Part of a small language model's weights: 8574 steps.
Each number is 128 + 24 x the weight over its row's rms, rounded and kept within 0 to 255. Layers, rows and columns count from 0. Numbers have three digits each. The size before them is the row's rms in percent of the matrix's.

# layer 2 MLP up, 704x256, rms 0.0701, rows 119-137, columns 0-255
097:111102107137134100119111140149161109124134141118121160123132136104112130120108158169094110143193104132146125119107155150122112104117176146137152122096131133165126156119143172099146124082130140099158137117126132124151113160156117152148131125099169098170115121103097136128146102115138126116105120132122162130147160101131098136116076143136142136156138086083130120160094098155119100179126092144147139100126146154082171143105102114148124086112163129089118125136115117131123166186125130096166105144180115122125132189147126129124114141107114110139135132220146082150102103117151140101096146123148157111123118130153097129154101121148114154142112153145118137101161137150101150129145157134170095133126121146166169145107105169128163150155165106132056111130114104111123161130131144
094:079123150124126101142117120119132161121108126150135139096123091102169130099135136153143056147154127142132127142097150099153169174125122102120140151134118126101135105103154142117147173137144155189135135097085077142133142115126141095113105122141130117117119152111115122144189112119134110149104128143121177130096157107124109141100125185124129126134177131114127152134127104147105098168114114113138097119154132152077151132123159152142128136125120132134139148143111112179129112134090120152106113139051150135171099132139141154122134106136085121144162114114133118121133127129149055134120145127179176102101157159117155165069088132077100141137099137097154105145152142090117163141150082160157103110167129134155147117136100149115135133152120122124131165135101087112112127128119129
098:193148099142139134109129178113103187124118153121127162121073148178121140152119096136139127162110122126139152149115117141116154114142099162131111139136152133134112138142136096158159088160116107119094136120133126132132124116171120136120100144107097123126172115117120145128130155139122084131163125169158099135125114129099144124190128091151140123126108133103092109149142122084150106130079104098109181144107115115168115151159125110145164123131137104119087137131120133113104175110072113091094125133134152111073118110123129126098110148141108150163161144138102131161099118114118110129096140138078128127119118164142165124182148110149099102141159132138111089107116121154134125123099149088111182178160160114102064099140115148126122118124107135149104110126112095139127118153124191
110:164165133122111100137107149144170172136135145087093078121146076150115133127114093127141147146143142133149125133095085137127148140126121138149100122097117115150162140193151140158149127146117102061137161142099137152152136135140120149111104136172147149082137151088139125091129090093178133147092114130133109118108116136171132134156136126135137118132125132107112109151110135170133153109102131134124144135115129107162154113117156126137165150174127159133151102155122127081106064090125139105142164119111109126113154118150102148118111122165144163126182187097100115155130098129103136119132099114089173079134099102113088140156108143155172105112149126147112140120103129132152142147120148158135132144120127110081117142102085182120106099093163123121149112121151138091121102158109143
099:125081114141104141144099109095153144144178125103151139138129101128164106127125115137091136121165097102148095139094109126119128153164119083159080133131125164157158152122139172131133130097102122148106145138120170161144153127124129154102141133116139126124141136099132110135167157113107102140159100098129176104147109096122150115150131092187144093168113137126115118151129146158137153143139105160099155139086110140143147117092125076113159135150169129150110128113127165138109135130141112147146107121140156119130137101196107139139149160132100093115156126078109156152109099104076134108152127144080149130162175105126092140152113142164105137133106132171096151123151176125131149135128088131107081094145129099097154185081090164109150131114139098124129105148122087141136112115115130
103:136104143159147122101147123134131104086143138112164155131101146102144137095090153137173104123136138126108151139135182142170153097140153105177127127129141114158102104126116129064120163104097090138089125147217120163185143134096116092149117097147145143134093136189093145171132138092107143114095100093139118120104122076121142100152134133173150110152148130166129095161110153138113111136160123096104115114162104137144085136109145133120135131119141105082158124143125123119120121103123137145117140138145093101117114122099130146166143115109100143173117170129105125130145130121098112132116142138104108165111146121104118115094129101182154147123133097162109114111116161160146111108154133083151106112112137132152116111137095162108077151140153125138175123131109142136159097148107157
099:142176100125177139107087092134107135123124094121062077162135136132104153133119121108155116122143140160143160138123119120130113085127137077119114110153117159091096120131138162160147100142123147099141152132161149136130141109107146174121122136153108090095108145106126111147095131121101095133162165176171124152178138134124155114126104103118137135115152141138147177135124117129137152122126153168117058150126114108148099136106141126125123106123133134120068097164149161064138113105152131111120108111126131148126099099164124150156112122136102113144137126113166132111113126142173138130142054150172133184123114156119111123126117124085124069105110111144139187132138102154101120169114129099137144084122155117130127148127162109140101120094120134138160131146123150107144112121174100
097:095115168063136103116125124124119112101127128106068083120136170175101147107134119124135173134094119128102151123100140147121149115111171151056106175107159153086150094110156124115124094130128125138116107153089156111120089103116130144123165114131095160093144081094134142135107106128154135143108119148100158140107150176102150126093141144108135149099137153161128128121103113122179115147128165104130134130118100164149128120127119093141146150158150150128161186119109117141132121120181161133134105141147148157138115116119126111124148148103137096150120085146113107120123110095123134152110087134125123179150104124149124104109133081132139145126181158151086119139116144137118145081102153128084146133135114106094112115089109116167114137131168183161158141142107136156152160125129115
105:096167087158134153121160115126120121140115167125163094103121090136145160130137141145118111141142088133149114144173148094113138147116157125080128118163150131126115154139105140158105137107129129120161151149078146096122116166121152096140105141095143120161126176133110109100145153116145139134106120091113093111140138103111154166135129148095134191115102159094114145150145129142155110110096145139097138149137108134141128128100154113107138131126153177142091150126085120074111144098148138125111147136142133097137125092129131114117164147133143097134182154103144097154123152132127070151122102121177151119069113113189144123120134140096122109095153103135141116139124090123122092116101136122101141150081155120066112101149132174120152167136108184098127136166115122088126113167120094
091:104117113091126146131130132138128123094108151137146087139139177136143143136130113127132166093148149120134122107148110120143129119168163142081134103144152115171125151144145158155110080148109126118125078128150146141137106161113084079120110139134124152115085108110088125101110115179097199139128143105160140137177118112125134135127136170150114182098123109100121127136113107107155112145095121081162045146102128096104093121109111160096168123112128120127092105145124136112113166134133127127089125129150110130094172138109132144169122099164144166125123114100140140088161107149144116186101117151129134124131127155142153135108119138129130127109123134114141136121161126116139168140055116120141115108163144140137131113132101114124091127110117127141080192110101151155128161160178149
107:105143135111139163140063139144159132144139150158112098151130116112092143162169068107134080088099120110116071125123127105148144160106118161137102129134055091134144109156109131151115119155140105096117113116118145115114097113102106122097108103100089126146147101108138113153132138158104145110174152088164138143135117122126145090068129148133139148126126163140109128092162118099111119145147133109111148095149153135077122137141127126126134133101144136156139137098177111115097170093158150136143154147114113161137173134083156105102087152156116146113109155111082143141150094138160164102117123173141116128144120147146179149138154127129133099181117095145111134153122153105116137092147145156119139123103143132116101125143110138119134072129136151138130198127136127140117108154158139
105:133140144150152127098141143095169116102132091132182141094120091139153103130140148128099119104117081138157083150159138121152149149142167094160090131099134105154113137103087149072110162097096136117129153129112099147170165105133163120129173131135153133131161149131113114163119161117148116101114141134123128111101145131156126110164096121107124146155072116082136099136118113099115066135100131099099103089163121120156121156132150152092137145110129132123153152095139160152121146127112141140139157188155147142103080118123106156093127146123121119104076131151169126162172104149118120117119114118152112110154124124094119141152148141127142117121131094131126154142150082142102144172107074138171115105176155141112136098101081137129089085111120144152109151144099115139130127105137125
098:149129143175126126170103120126115149114131144119139129147120118140131138126129189086164089135160135154113123117146105175129149112131111137149138140102126127120152116134142119108189126099126145111131116105105133132141136147045102109159120109153134099119137135145063151089097098120141147139122114152140152150128111095105160088129102116138121078078148128169111143086144136090082114166154158077126094109141131085125122099125130152095147112122114156150155157131106103154109126059174110085136124081084141121142169126148119152110177097102100151147121144133122145111137123128124110162135118102177135131124140154148147160121139114194146156149125100137143089091120135129143129121134183115141140139114092132128103157130145104109143106138120097150141115100137123098083120154115138
094:160093110178136157073065121127141037128169167122125154124124161124169112142121120066172129143129143133086155116110125135138118095133112164155099132135135153120105117140147137074118142076100132079122134092114115119138128173153129131114136115110132134114135136169095131173143143101131116097152112096150165117131145135160137092112144122142117068097116133131101077139138132112144124115128101112142108148156141087119116162150138131170110126108124124138150134138136123104134120114117113166122109155131166140146137143112184115135123172094130149167100135111110130126170183132110118122074130094140134167119158111147102108133165083108126114129118082131127093119107137135106125100086125113133139160134153123135137112142112122124140182151119125104120152114116133163098154168162130
111:144131115154117135079153136136120143166086119105130122144119106120136159106114160135110137142142123117145116111142134105098138123117159096161194158082151156130137164087135132109171164158148129159160151160115137122112117107105095113127132144129142113136113150144052143053157117136094110116120116120110157087096150180111136123152139108084119104160108081124137100188106127141149121156133158085113116136142160098117122114161103136076113119140109120076110126136101145119122119158106131124137143180091128088130119119137116158145153082123129143132105165091160143098126131130172090138161130146137118114136119129159121148120083083115119129116134150152141143111147105158127148125081090118127114117101122149147187071106156133143123171114102131148139141139128157150137142140102136
106:108089123135126131135109115163142126147144120094155161122128155109149121107130129087168141092124110093122148104149143131137088091179146128135104111147158158067056085123141158091146146157177144133118120115101144118101114135147056117112133126107095112136137130104133119085115101149111090151086123125181190100137108132136133135149106154138114100137164128142104143107159133152142124111141151153124151133132147120088090105099115118158086102131123152103087121136135138128113152153136146099142166130129093155162143189121169133111097124139071135163139103116157137150108144113128126143118152140086108114129138159139160136129125132097106121082153160113142150139144118138159101145087122090134171094121140156100157111130131115149152091160162136136141127123100155089108135114145096
099:109118141166170142101158145099113157125132134175106110104119142119107137172127108129148103132083138125116125129100126119143153119169131107138116120112173093193160109106136118157106136128076152185130114141126144119120096117159140170120120086123138102127148122130110166119160129095128122077127137126108170160116153135097100138100100128108159124103112107180146104131134106136106121168136125164143126122120127094157147125141134107156125152111134150136090144134163141114122159123096119135084152140095125138098113112115150107177137098095132147113080093161113112130114114111120158158157167147101105135151116151104134122150124106121102161175117184135126097110110135141108114110149128174149158137147130141107169070089134094132135161113118157139089129104090109198150138138188130
099:161134084140123118129112130150186125131142108134156081118116140143134093121152088126123112098134113143145141128076174110141137119142149125113125126136081124138088116181131102132139118095109127128139105132122133133188152127097108115092112108159102102097156150129112150134112143142130156110122142086142120088105147125132176146094175149133133129139148170118098129103138109131146125124157107092110216114098154141106106156121127108173119128136142121128161139127128101091099142130147149083135091115097134107134128168072105135157104174139140126099144141102118109129116094120107141104183097110159112144153146116166166104148152131166148085151103136179113111124113081088102184090151165133107138142140133123109097102148148146131079122157138134099131147135109142123129101132126153
103:113099137104134121119169059148128139135156101122158158145158095114110107128127188107123108142119146112132136060139135123095131123163081142149096141108155143098156120155139108089104125149166158142110128100164143118103111163094107090135128121142106115151162109134134081112143103158140184104127128110151125168113108122115137158097119107129135148140132091131113144140125116107119130126139139129121071130143092119126109161118123127161115092135096152117119156094137195121190154180116155100081106126092132143164100117173139101123081123105080162117136152160081162116095143133134140115146114134139156157130169165163174155125100166087122110129103125123135113149135123135121107126117119097133094129147145135129108101129129114139156122147111125147118127088090146117166105136122092
# layer 2 MLP down (transposed), 704x256, rms 0.0702, rows 119-136, columns 0-255
096:101103129148141116125101141160134101168130141121105134104134125097149149151129169092141128179174122146113136144137163140144128094134148149146129118117112121110114146096105124109149151119115102130154137112162108164119107154140100167112120144105142126163117150119146124108125106107155163099120120156090178123146126118111089102122120075083189133134132107115115132124127139150124095094122138168080146129085122168127134119103118060142139109132137151066093115111116102088148168202167112121147107174118105122132154158132099111151120145125117074117138123165148088136125116163125160097132093146164081135142123102153118101156096098158102157119125139158113152120146133128084136136118153092137121121147118133135109120137116159141139108140172093192079151152110099126147123129142141
096:143151180077137118144120159140102127146106153109117137097116106132133138152156104139154167183167117121128080102082126129144110100133109148132079133139138145100138137122143112172084089145117140139139129125176111133119130119133074152130130154108135120134128100104159160109113150142154145127127137129109109147090107115099170120119132127161215135162110134104137112116129181092091128127116142095122123181123113166101082156116144125110116111134134061151127110120125134127115133099089136090114111166112145132169135136134094098137110119111104147116087138096108140122137109092126163069157163120147115141123106100116136144092128131160101116116125180147179171098137125156131157156095156146135103107142131136126147125108170086109120126151136151104145127153163157154119148162112133
094:121085094108116107104111183126118157169097124120140128107121131129145090100147118125149117125130146094151129133144109151137098078103103139132171159132167123136086124124113129137111171114124131103096138079116137112111127146153125170152105144104109126074181127116135154160168153124136148175133129138145122089131164109110087143128136112133082102131133145125113149114149137080108115143107118095137203120123149126159078103122158220118179130135147138146106103128095157116111134168120115151119093120128154129151144141105108121136115120118163183131092153120129174127149117128125152139124142084117127144116086145141130090159145142154079118108131148149112058131153125145138164118127123125096143131110140115111071130121136137132133114085113127131158140139099162136102157156131151
113:124144149102085102157116123132164149143136132141116132150170135131075126122112125116109137133133123108162142126114083123129138108127150109164124140142103136099160136167151144129153135143115119122124148149127186136096098129124169098138120128144116143106115143102124146136134137085163146159111127110103104109124117111161121123146144105098227122169162157104142132117130112104129170144105153136098119133122136095153119105162125057124153104115134140143123155118131117121063086116106117137161142107116137104106173160170088135089170121155121125155151144098132100115105101147119101155147105160103088138154107101109129115084154126101118130119181097121082148150113095078113114143141097132149126124156113130116073156145128158124100136125122099150095090173134174129123129155168157
095:097117146180146117073135098109104116098148106113133138125162122158081145114150165149123113133096100155152121139178129138116077177147129079128160127061058149136157131117133130110124149123149172118096132141139144089146178126157151080113160146132155115147151105132124126142148135137161142115115136121108104087122125134114125105135148099114080117125125128118113136095134124103117156131152147059100120119175149130120157090130131140128136108159129114117159140106146103105177101111090125122164118140086081122117077146144100110103113145092113108157137111127135122153160171127186140118151143114108128135157105147131166115145098123109135129127110071092143151143113158137130115144109138109175128115149122140180121119123121117129095126148176149103156120137130121130165147123145165
105:143157125119119131134136142115137111110115092150138174073154129131103143147102083133154116121112165153104149147109116108143121109103138109149168109127107112143158105110111139102133110058131195110130113125135167117132166116116149086129118182104128137180164129162127110151110099108115099115124130162117149101199147143135140111133141155104212164118113086113134134147102176169130160174123112168176139141142097101148130149134106084101109140117141097140102107160137105127097128136134118144119114135110154120135103138110154160128115148149106124116121170101110127156114104109106090098089165124095128113121133148183153124141164146098136116079129166142143103108099082114145159120092119163130167119107142127112128129086121123115135088138110151136128103108144136130131145143124114
100:143108132134137122130114061093113131152111157155102099165118125136108116162101145138152104104112121140143150142109077129144132112134110146121085107156115158142097123183134132146107118141120130132126146146122162130116095109112139144150139090138112100089142112084116145132142185133131118139160145149128114156119110076128157143153154136130115128087082141120069122097117103168134129075122110124087087150183124135155122168133165134136130073067154126158114142142157131141144109131131141170164134151130132147076138067153131120164114136116090128127124112119145174137171077082122176152096084170131136128107115152090143154162137109100108137142114138136179128146107101137162101139122138150130110090110124113129142125115126132127134128101110154158126154121121148129175138143166127
096:135100101092140135138114123145127118127109097130126109090133157140087183127132134149116139088137132127079120124151100094160141125116191121099139174125172134147147132142157128116126120171116173139148121172118105113153153172127119095111159152128127169163107091134138108144111073119158123150115107137139152116124153153097136084137121112150101143119139125123135130086100140149126146189096125111161144159122102143156137104155139090134118132129119128085125109172142163133119168096185133115113127141147114088155104114107137158140174151106107122120105091147122114145121119132096076116157110142102121111155114096143128107074152077130127132133140168139103120093116132147147076118130145100145108158125145070105118133095157107118121128185169137114127138112123158179126105115105094
106:137138092108121126155112157147070122084108101147096111113143118141135057116103139144135075156158100128118134140142112090131125177119111101150149136154105139142163144121126157140133155132119121124126147138121146168099101203126161112155155154087136106167104138111111098096180080118111137131133150118169113129148164121122193076127147120092155139152141111098150108118129186109138101123085114156108167111138122097121154167171109083116155131124152149131099125139131123115129114134149097114131119177142117102160107085115109153153102105129091105152150139119115125152095119120162131109133117106137143159129089150149137119136112162101126120151160103139121084118137108132121149163132118114119124130133110103099130105108177120131117166092166177135139155115132083130115142158139147
088:151141151134138144159141141098093173130110087168122121097109133091140142166151155129142121118120182157108143129118124104155186115154132139106124125135135130144127120163152157162145110136175105161104115095102129108135100132107134076125111087118095104144133084067113143113170167118145162120115129153137073160098126132117087085139097120158131141163095132103111116133139140125098135164098160145117124132096088131124160086175134142115146106078165121112101141164128106111126122102176137119112102102107133174118090116145149120131118120164179130102175082147152106157145120152114143139087116113108093160117082120108143133121147112117147138101140090139108139112173116119134148099133142126149144123082160100161138125133130126111137132177151162119150146124122145140110099101155113
107:124106120147159126133119129120116111087080113131134132113145136144113142152176123096124110160121137123037143137068160150142130144133137123140109118115110149136121118152123128103117136137176126136160148157140111120181124120132105125116143078137119111175127114130086118152142207144129169160089115078127135139109125142124093141073107150154132128106133169141126113103138135109121096092127096146104134138129143151151154113093099121139137142084164131135133089112123138131111138090121146152100144127153094139150105149123122122102151107137151193149096117094161117118147158128090185154096115086157093118120137118140167109147138105117143108122135136108080095130094122129119189134123151122170137150127140126080122104138130105111125095123140154121159140117145143164119130112112205
104:143136147134104144089149138111107130165146137093135142095108083154120130118121111107128143116058147162128106118105166152127129128166137086128143116103106133132130103144141161140108127132119174175110097142143142101131131151120125104106142156125127157176133142131138153128132170117124140135137125141167120138121079137146130132134150129134076154116147109138094113082115123103121133107166098136079120159107156139168107142133115136164120133142134165153091068130106101145130127096128131158116108121103168109082115122129144105147088056111147190125107121147149105147145169143146144141107149130080129139123114111068099132121196139083135126139152106154116147109108139153108136115162145142140132115100160116123069125133140172084133128102132082149101104148148112105076158129157149
098:126147141147148143147108116130148064103166130110143123138169115150101110088126082140113146164171125149143081142117124125124097119124150139110103105190126135112092152143105115142145106105123089130114137179154151134138132130101153165131175122155145151122092112120143085133157159161105149138118127122152122146109169111147109138160132122092153136112119127117171171096165137108139137175078127178134155119078100096128138134183118095109126120115112083132089137147080132133129094110146110134115154112155122115075109126130139099145124151124135115165138121120183092109130184139120114152143113168135119156159102109129116128121116126166119126137111150124110131120081154129118122103168121128128156113079145167092149064133087129104122150092128129131126133119133157109135116121178096
095:125157109114119126138093147126120096138142118120141137146140168132153079152123134134144143143109129116110162144123150139108163104134131078121144118108164135131134112119109138084152097113104170154095156131146154059132141192158091122152068147119117120119120122127131142154129120120166123109132119136112121092138122175118125108131154140125137137124103118110134124152133138136134130090145103096170160099149121156126151112127070175157089157127114106122093137151161142124124130162115102161105091098172127135076128104111127091115142135132144120123094113140165106136096144096119081130109114089163146167112145106170115138170116154155095125139113111141118114160141187110169134124120142129131119167116118157160147066170110109081122152106116158105104096134142135114063146175139156
110:108126152093120083150124104108097142155131130108147123105123142120135098150132130123158148109169128113142122132116088134125114143115106147151161097112153078118158124111106107162154118154101142086145110129166122110107183140106130149131122140139062144111139077113138119117137122176150102135131122155170127132135101147169138077135133129106162130134096108127162119093113145137139148096114135132152132111122135141173132137093154107118162166093103153090126167110125141150145117146095143129133122097146133147157171143114100114116128097091089099108131136135094143136095139102152099137172146096071162142162120135158148068125098151115118130144140170109136118095158129114114151160159104147089089079123113118147139105135153090097097149122085137126179141166112119192145170133131146
106:141103155114098164140116103076129142146122137161124133136068123114137107096157131143164131177114097086203107126100134084118152104149105136142160113144120170127118182151136092143110109112109147098131139149135116147118124170149092155160169143135131098117187117105091154112115143117105115159153166111118123144114089129116117130127116110127162134114152127110110090106089151095164116132167181111106139142120165128164144128139128112099117149154116078149129190094144157161138109142111133105175111130142094115157092128126146116117136100122118136089106123139103129147123099119094169132162105130168149107154136080142105137092106121081134161177114119150081153137142133138130128170143166094109147143119086095143125144131103115116111123128123118129126131151120127115128173129121120
101:138165142072096121163142130123155140104095122068116125134161133110147097090099061145124142113151173140129160130157129126145117167136178146093126127140141129094120166140106145122154141157158128089188106134144124123129136136111119158076173143155102115145117123104149102120087125120100093120162113118096123118136094104136138130148142136118086131143138159180169108123106135138135157067094142116153130136134157109131126138098127186131119119155135125124122144128090126165151137138191107102133108113149142128155133117087101152092109133129117128154170115131120137160155143145163160136080128124124179131139155094129158141090137096150092142089110107096125111128129099139133094081119117098113075159134096183152091120115126130116136139098148113150129115152142127131106130123118115
099:122122145102129130111112157140144106122115184153097156116097164161133148141150175156152157111145139115137130122143149107125113088075104117128129133113149119159145137152150121115144140103133079115111127140134119099069101124118137160159129159119141100157123129146092097134136162125146139123114118122148159119139150123147113115141124108142126157108125111096131163161093074112140129131144126134160138151129131129111150117086076179096133114128116164176128113117097116121185114164088147187111131143114134144105172109126091119128126134151115185099137089140132126110114132099099128130144082118154124112149082157107110110139125125160134097131158127130178154147108098137114136156087115129127090096089129108148097102092140136140193170161114091131109107179079120090151136144162097
# layer 2 MLP gate, 704x256, rms 0.0722, rows 120-137, columns 0-255
091:132105126060117180134121161145118136184099116103134111082110109118102154140156095102136171155150106097130129122126127121149125090137114115146086132158106130160120156094168121117120084150139140119134135172150148120086150136131094124124125139116094113144139153120171141077131112107149144101160119108098133192102121122125181134154112116170111128145121170074142132113137130154115139137125107104139117140104109161082079151131164114149134137126151080142105108127117146111117078127100152112097098142123140142122134111155143120137092129133155109144111101133113160130131130085113162092149121091156093157123123130149185130091190127111135127102138131112152183101112114130153151115068158133116089120161137130122127105132188136105097135144143133107119134167147129144100135125134145
094:139163151144128103167127153133114105163109122151126099141156145139107113149105143127120116066121159156152140143147146118181140175112132126127107097150076160120141105180144127152152089106110134099154131132124109132198156162087151130130147106120151114138094136156104141106112157117146120115093158098124165113136133172120162079127108133146109106113120109078132070133123156136131091130118143138131081145113122160112125133138129138100111134125173105132169138110149108095145082136138165145109108125165108140113078130143131103113141132119079104083094146116116087091125091133125108123144109142122162131091153133079114139073139148101161110123104143098132156141110144112127139158156130140115131172132134136150168136145159114082137138180127123069124119080147145105136118144133116
122:143087149154156142127125152098116126095092118098122111087075135141128143113172152139175150132097177182126128105136112154139142103086131122113137114131151138148094121122105084152106118145123136126099081111114121092145119139182159156139100178114128127117077152126156115141118138153106126138157095154088143182124128127115112135104106154128139100141124081133142119141186130105116079123165117090168125109108076126129101115136128107122129159134134130135121108136079143158136119106124131100134097138118158145123116160086161127157153152138121129124084111142154127135127102111104096125141145135121124142144112157113149129116101129105142107128066103110128180089164133130163151073149138094113122151164189124132139127154163105139093153099090124105127120109123132136156173109150165
098:121133130115128141144124171123182130141122119151161124102126148117163129140086101142125133123101144089145134125120115130119159112111123162155130112142127173144145096177139137154152135114071094102111115150117130168139145145127129149146100078160110117127111107088075121099142141130111122112145152108128144132116116157117146113125143142130158117140128122114151075176071135170170105155120113127146116151103089118176089134158116129125086176095124143132105125152097162116083163179162107142098086136133185096082135094133134106109141150163155139132108118114114143110136084085098101128134110161096159147121142107131099154111173099126126126104105134170119136123132087117147147099117131152098120144115172105088086109084114157097143152079092121129129111128104132146133110138128119
103:108122104082097104141110182090125099129120107107142168098121117108111121111127141126166087166140109147129126092154079103128114146132140129134135131164133134113132095095163102108144144132118131131150112103126171114148122150155159058067139122131113132140121139112144147126109121087151121130144125147139135145129145178159156133117100112097131151126087131101134135136155148135172115161115134165098144144143099115096136137142147135116113141111120116143122118168105116172106146154117128128148113085122108145144119190119126152152139154145137091151130059137153125123118145116127165102115120118066084104151147160152134128127086121079134115134131121126140144109110099141149137106080104115093202160102127137124154126097182118127123121142080124203117139077119167130136109117154121
099:093070109136098103151136119154168118095150105159135152073135149137111130126132150119102139141137145127142117141146142097125154140134119133123162153123142094117124129099128162133112108102106129146134076117149114150118145191186118110110150132108121118137125120152125120113107116115163110100120141128138123142142133118107150084091128125160127132160129121118147121145092129110155083144116099099162179108108143100113121098140105118098164132178128090116122095121114121111125150111156133130084147160162152153191075150132126131096112128123158102120087086140083120130160162188140099130171136113160137119140172090128136131082149081119152131126185108137094127128143110103177116087123114132135140206165138107126101091121159137126170142118136138104103158143095123138125133108133124
099:081107171148135140110109156077113136116102129120179131130081152116132144133114151135143098117101140163103147125158115120135134111138133116152140116130147095138106113119083133149127133109068116140103095153168115168114102145113159139138142134103118118110119142160090144112137135134114116100141092096174144163127094086094086113130132152102132131115106136150176097131123126175133120121093137108137118094129131117146077109144172147099103132102126068138127143129153131140102142135095127167124139108145166089097128097094133102154081089113100147118149135118130179117173058141133086154088142132114143118127144147143121151108110088113097183119083129128146178122141139154170177122123118131107125152138109135164148093147111101123118150154130105156127103138137161161134098143135155
106:147126180140169127118156130139178110107171148107179137108088127113131151089130075137144153083134150167110106129110104157117128109148174132132089133126150165118102140122123128119138155053147145079131121112102103098123169119117119146128124132113144159115117111084154125124123139110114095164130174136109126143106130082099110157132113152112120116138100151128142136135096157153140107151150166112109111145146154129115084116106167143087143101152148139166122139143100157114107137101084149162136096118115136136091183140130162098110154141113110156117110149155151135121110102125161072156130191140130141144150109122119095100103151081164121106098113134098140163130115153123166098130092124166136123134146158168120120112141090114125134094104135096112140096145113132107079122140148134
097:131147105157108119150113147074083135123080093098136105087114092153123092169131115108126127143109148105169166175090126119145153124060154149153149103134115129141114087134147130107127142138117140121137140138104109102113141133112187109103165116150140107128156123105115110136142145101116126104140133100096138161106150154134112118096126142135130146114127156147118115151117132136153113124096218126136147157146109172158145119146147147078110161130097120143161155101106143170085085133129151144122156125155177106137138133093133104092143113156130085134124074172118127148091142129121128123137142117112090162102102131101165082131154097129136137110168171145161121154138122145115126142139156136102167132113120125135085112116128117150119125133154092075174098107153141143099130115110125
106:142144140088115131089126139123141136150125124121134102116127140191151105119101140117108135158145125145159146177143095100121158128134110134199126089157100106109090142092135157146146138112093115114099114195179121176093146132113151102108123102157116106073120083142132132099141097139156161094126138151161119115139131106125121133121119128144104166122105101118121140160107132158130115145130128115139168159146133101132134122146144121078140118159078126116101115099105105077151100150144119078120059147166167118117149141088134143116163150132114118137105127166156136163137110141157104145158143121094093160116141096100152126097115093117130103142159142143167149125166139117166124155128108135071130177102107164146135145109124151132123130132089126114132115176134150104145150137137113
099:155117144128112130087146164102113125151100156083118142095139103139139149096095137128140132129091166177119132152079143145110117158088121095124101107101127138120173070117159137126131134147134119175111149134203124154106123149160149092133127139107141144133143148106129144132120116130156122131104084133142092133129128119126122094125142164149126110125089120124107147088134140136131142128193114108128135139131151119108117103192152133108122131112128135125086087142109127106133124106125131161098112112137155149106094151106155110122150064125146193126118183138132127130163146167141116193124166121102144112125069107119100107091208127097124121114142179133125160141124151110117160147115089152116102120123149137127125134105142107114151107102173082119141094136133155111118148120121137
099:148135143146110083103131129111149105145145153144104117067102102113135107086132113143099165170145089104120119139142150136082177152112140105167120129161115154136131126115161156131112108130109102123079126127162126138119145146117166116102120130121158133091117163165136086118119149131133105142128112125129115119115134102129140097165143142143097161106052150110125110132144136144143104086137139136151106106113091123137168093114146152088139188094137086136158131159093157122151089131132122160086141156114176106109110113098092155160135067125145135140145124113067121109112158112156117128172143104133108149125155128148179129101092126108110141107103128144152142149126135118160114145183090133171159127111145085140163132127112139090126159120127142165126143154145145110128111097101103
093:111156162151116144148132145096135137105133114142136128116125110070114118120181137133135114123119132131102124120136143122143161150144110156149121113153128123128134133113082094076124141121107165117121146123111124121113141099111131159093137119124105088192143136099085143087132119135157173139115123150161118144102094123165137116066111144104129140124136101170081136136173129091120137124123142142130190115157150108116119117174120137083165123090119148137134124122135088138101130124128132144124090160087138170112054173090130060129099132088099120138108102165119147145121122067131145102111136081160124165079112153105117138107101116128121130134124153138120121115134106123133130154139142143167128124091158120170181139128121141119151113116126103161136165098136118127111124116190178
112:143141113086084139156154085136091162130146106101166144104104159104155168135163124132124127145121150145121152110146072137114164124116102117161149131140153147171126146146145123145169122169115150111129083125173143130120112105087117120153141122114111126146109136112110115098176109094133095165139121100123128141128150126114152112168152131115109186152133138132129124123141137134144103153134154126159146118140145137110123105161132107181133140165112070150135093182153197127134117078120100104137091109130177113146133149141158111133152104080124104139116091165147157115090164114130088130149171085108102160145096121119139097112135119101143121122126132113100110107090155103156134117101167150103120155116140128156148155119139066131108141150102118076121117124146124135140125085150138
105:108154113103188105127067091122120126113169152176104143081156148126158144156136104147099119115132078100102115130162095132131127108115114123113147151128152126183119127143117169174104109178143155154102141110095111131124120124134165146136128111128157116129158131127160082158110121145138131106160109147095117174132141128132132105129155098091128156141155106092109158108110095147160110165086133105139131114109145107160146157129112138144200145177119137133113160107135139124172139102182127124156139139139151181116117129186109118091099135101072118156133106137163089085120114145151151143110150142131111101162144117136143121121155105156104143125160127124121136157143089113109146133110113132112085146103113170102106133116129158091146139100123159118117136121114084146117098141109130
102:099149112158142146117117087125116157134168110111096065121138160125099130116127097143159123120131114101194129121117089135087109100116127118146101127110085138146141084096110143183094135153101097148128151146144128143132110102150162145115153131133112206076137132123108137138151118157129130112160129159124133166113139098171145115114111131126148138111106112098130139154124141112139096163163132121144104128150139141145079123121120083117122122127114135138115148090167154056102148106128151144105129120138164130152110078111172113194134111147111124129156134084130152090124121129122112148109102168130093108106142142123148109163140154127146116104164142141093140127128137076146152109160105165138115163148098092137157146100181106153118128114143114109123111177132156105168130136141149
100:104134160138136114125118102148117121125132124126111113183136134147116135118104107071133118125081163107117141128102118138135119140108170142124099139136073139118139095174126122083146147126161093126132114137146172090132105190103125165153141111158059153124110103119132133119143143097134144139129165144143107145105109133135115151104135156183132124165134125153105108121126153087122147161132151114115116163128145149122169076140112094148131132117098112135127151152111152119153105124168134131113098135149133105149061176133120070117125116132151097111126132108098131093133094074165161112108130141116151146130097117127120192107131114126101134060098123164109133141111139119113134137121141164094125162177118138146131147182129101153119130106187107120121153065101135149137148130135140
105:138103134043150098115106120128144107083162136164143101130076142154110125132100119146153150129107136152139113095150104190110169133130144142156093099134139140120185095148144143118102157143144129107117091166154145154133103126142158140129095166091146110164116153113134140130116089123161121140149137096147127156100117115099117090095167160133131123142171124131060104105098144141100084083181136092166121153107115086111093118134149150154139139140124110187143096128139147129131137114135115167085099123174161106111093138133148116126102154116108122174115087169135148119155127119093095112154108160118105141137134139080134120119140092103119068145145133124122131135132123130130137112140130134128107146128122119089132149146116151122127099115119109168124167122103150112159147121148128